From a checkpoint of a small transformer trained on Wikipedia.
Size: width 256, vocabulary 3695.
Each number is 500 + 50 x the weight over its row's rms, rounded and kept within 0 to 999. Layers, rows and columns count from 0. Numbers have three digits each. The size before them is the row's rms in percent of the matrix's.

# down: layer 3 MLP down (transposed), 1024x256, rms 0.221, rows 693-712, columns 64-127
# up: layer 3 MLP up, 1024x256, rms 0.221, rows 694-713, columns 64-127
down693 097:586513477549439469477512398485549522492545495505477493418474539473470512503444604581545332508478562549392528524531610497506522380545513498519603536468484522501501433537433516548502537507454515
up694 098:508522509565475496511512493458500432448455568544486464459534601503446557551492585475459486555557521509578437470540483440381508554447533553509488472434492439477492544491557434475508502575599535
down694 098:566473464478541481482518486504531547442514523542509444543517550507470518552540520543481489539477416405448472447502520522536485500433506449508562447511533449428403431599640445364464559534585533
up695 097:456464538471529417543513555540601437497476513539544484509527475433564531400536511445501447535449514500480491524437472490559496497510425412494498486530521475430457427358593486533560444489509440
down695 092:479518534415555443500449503592488457584450508526490503476500460396500482425468437522503433534572469451424494521426528471539594486482492495560526521530536560406508553434498570493460519510427503
up696 109:436469529542525489573431608436525426474432490537471469521548462518551462516522509522540499450518562556466493482436506581396481477552450517586476524540555455520525562500533442420459512469475564
down696 107:545543577513463477440542586454538574534529530568447463588396550385470614540498509479478435398546598472470548577437569432544482484529474507465596511571501484585558489486526534495501450508465454
up697 096:406472521481437420476549515533452504525461461515524544551475532466477596628498530454592490492458539587511475430529507393511499413522497435582512544457418554525501524424522574473496536559522444
down697 099:542523486463563514494427476465502497505587435467549504497489492500549441427574468465476527479521524584573464682352480431519599514553511494559491458500458439442501472541431492447600506501494512
up698 104:502560547553487532428522466382489513495523593519515440535500556479518558563490564574569561534471512449590538606441551515450570504507561461514479447406525612459544455510464511551525472440471479
down698 100:463497469542488529508439521501526517477443505520510511494578492473541456376476546568510479459512551586533500508468509519536510612483398503541550523503545505571517479475448418523559445478530516
up699 091:538459416543509498568521469415447449571468488523556531495484486440541505531465507507532501513503537559501593431517480518592447488347454481499487571481509510504539515521512496461492469515519500
down699 091:445583469469430484418463495531422492464494576499390497513517458463443569531378496463481489542414524500546492520466479558446518513403484570487474595590430443448474485409509465508418493446537533
up700 091:592557474511500533420483494500494573488492444580455468486566590511532457467514529565464504418533446426522492540459536540400588489510552468550486599520584509465457511473474519459492384521507581
down700 094:440436460516487532422457545459486408514485561529579531466490465492547465526533461505464488325475559544508564548554421488497525483486450492382466469548464518543406521503512570472522480421506583
up701 097:507445395427461510461496514567474508527480498433550536470496488464495516503536577532525493485349624449490475521586573432494489596413461491471506579488590500565539518461539534556566437440436533
down701 100:511579488505498481487512568517427514587453504520532484511512481553482545454463422536439492436488436527469455541446471499562474502538576423607535487586511455473386469545480574451530524523509463
up702 107:484565459495464506575611509531480504416478609451509451455495515449480556433543465506554507425564488518472440483589464532555548473578450394509556461390614556456482572509545562476528501443478586
down702 104:516458552519488578531500471483480467515542424485501461536425465470501540447527594453492534484553534514606530516519576469510508462554496533467438429439493362409458485444430518414546505513384525
up703 089:447531510586519513398489434491575523503448450524528543581530483431535563528530488509459409514537502398507499503540440561499358431500510521509582497471499470486525493408495451483543443537540427
down703 096:542542556482483462471442501500493456389561445572470531479514580454447523566557516552493496499488422386460571493472544527596513480495467483527537521506528444573519486579552453453531602538500525
up704 094:428506451474536448537524441453464576531526486557502593520469514518484474475430452454637462458536432506542409504471484556476576488469426545528525465485539561482469554518448527447478539555468515
down704 099:468488562487544403482484505485544493464547456413448416421485529562450493461458431566468453497476505481528532497493485366432456512405537586500591600542494497468450417551478503554404496485485531
up705 096:496486482602596534445593556517541436514565533428479542595448521599584485504525516537510579568530575521468417519566465528482422448522488478513565419613591420497509451473512438523547456452474537
down705 093:427524567478407548465540458521558470429375549539596478486528623534439461567499496500484476515537538498591524482546575489495561485540505507516483463400455438476459461612512540452414478567419523
up706 103:445501418527531488502511501415577550511466506587535568490503582500504559498549519524551520447559519518465513510569440607577491489449432464446504433473487513568539464492534448538528523515559496
down706 101:532570500477581501529559490524479471423505479551461559466477564439577432477525511501434536490492477491501467577539534490551600531511444477524508422523515578443522514416465448485572537571484549
up707 098:568434530478501517464608504459513572458564497563458547516489503545514445479422531522491577517437440501553542495585426437489391492475524504487516438490522523484494463496473454445490479526522583
down707 095:608453501538486439549499514488499528451469505505499409495522492501531419483434539516490453514577534525592433524449548517583426473552512557641514549479447463489450536426446512510455562520513564
up708 100:583503410481536508416519553461480562557514548485521499580492509527474376455565476611425513579483517487489533431439545494474465533571480451540556519490441589416558544520516502445496523384561598
down708 102:494318547481516527512465518513578551477533440459578473435534559438528470448474412575527473591469520464456474432497505499559542587441548428555518495512429400480494540491467440463416466426504462
up709 096:575595486562508507525448528522493520492458448603433515506531457513553481518512425512483563499499528494506561466545528554491391524538672541454516488580482476482530473565475456393448543489535563
down709 096:497352439532472515532534504519532524573509464513539394513439499470482484453422459403516572439493452554488475486527430447509502471456583474507507553560598492510491480420446321539373444531518485
up710 091:469509485449505497608486505572463468449519509501480551408436462471584533548438428497516446462471485477555477458452442467566504484489495505540479500561442551402508569460365561476512495535450521
down710 092:528532432483461498506536496465576578519548511453667507517446432552568489537521491399504551530530492511559508527566562601463567432528480531424492516567479503525433494599463477413505551564486461
up711 096:510546538631510496473372533495432361506495441423432482422535491462534534579478542542528522444457481373490568580531542445505497563483506443470495491552490555437446465410455468560524520458560531
down711 095:556494520421501460455472453490556606454464478490474584488409484509453597457515424476516592422546528577497530498571563449501572452565427564477518448472487508464516558462444474499402567484462528
up712 113:454482462488516388516491476434354431461455490530525500559548534446495469419604475465497500540573488524490540456511535492551518535487555481382495457480547552436511516480519585409495539475557488
down712 113:436491463504386514561439444481502506439458499434553503489581507527488555473480494487501435521545452449516610441587511467453481535591581536455502483436512602598473464398482489459427472471502469
up713 104:471478558552459489598545534499486546526508644579436454541490516534452550513448566529636480457519524536505535496358499496402451492493488445464470588522489538520433527540511522532560604449553550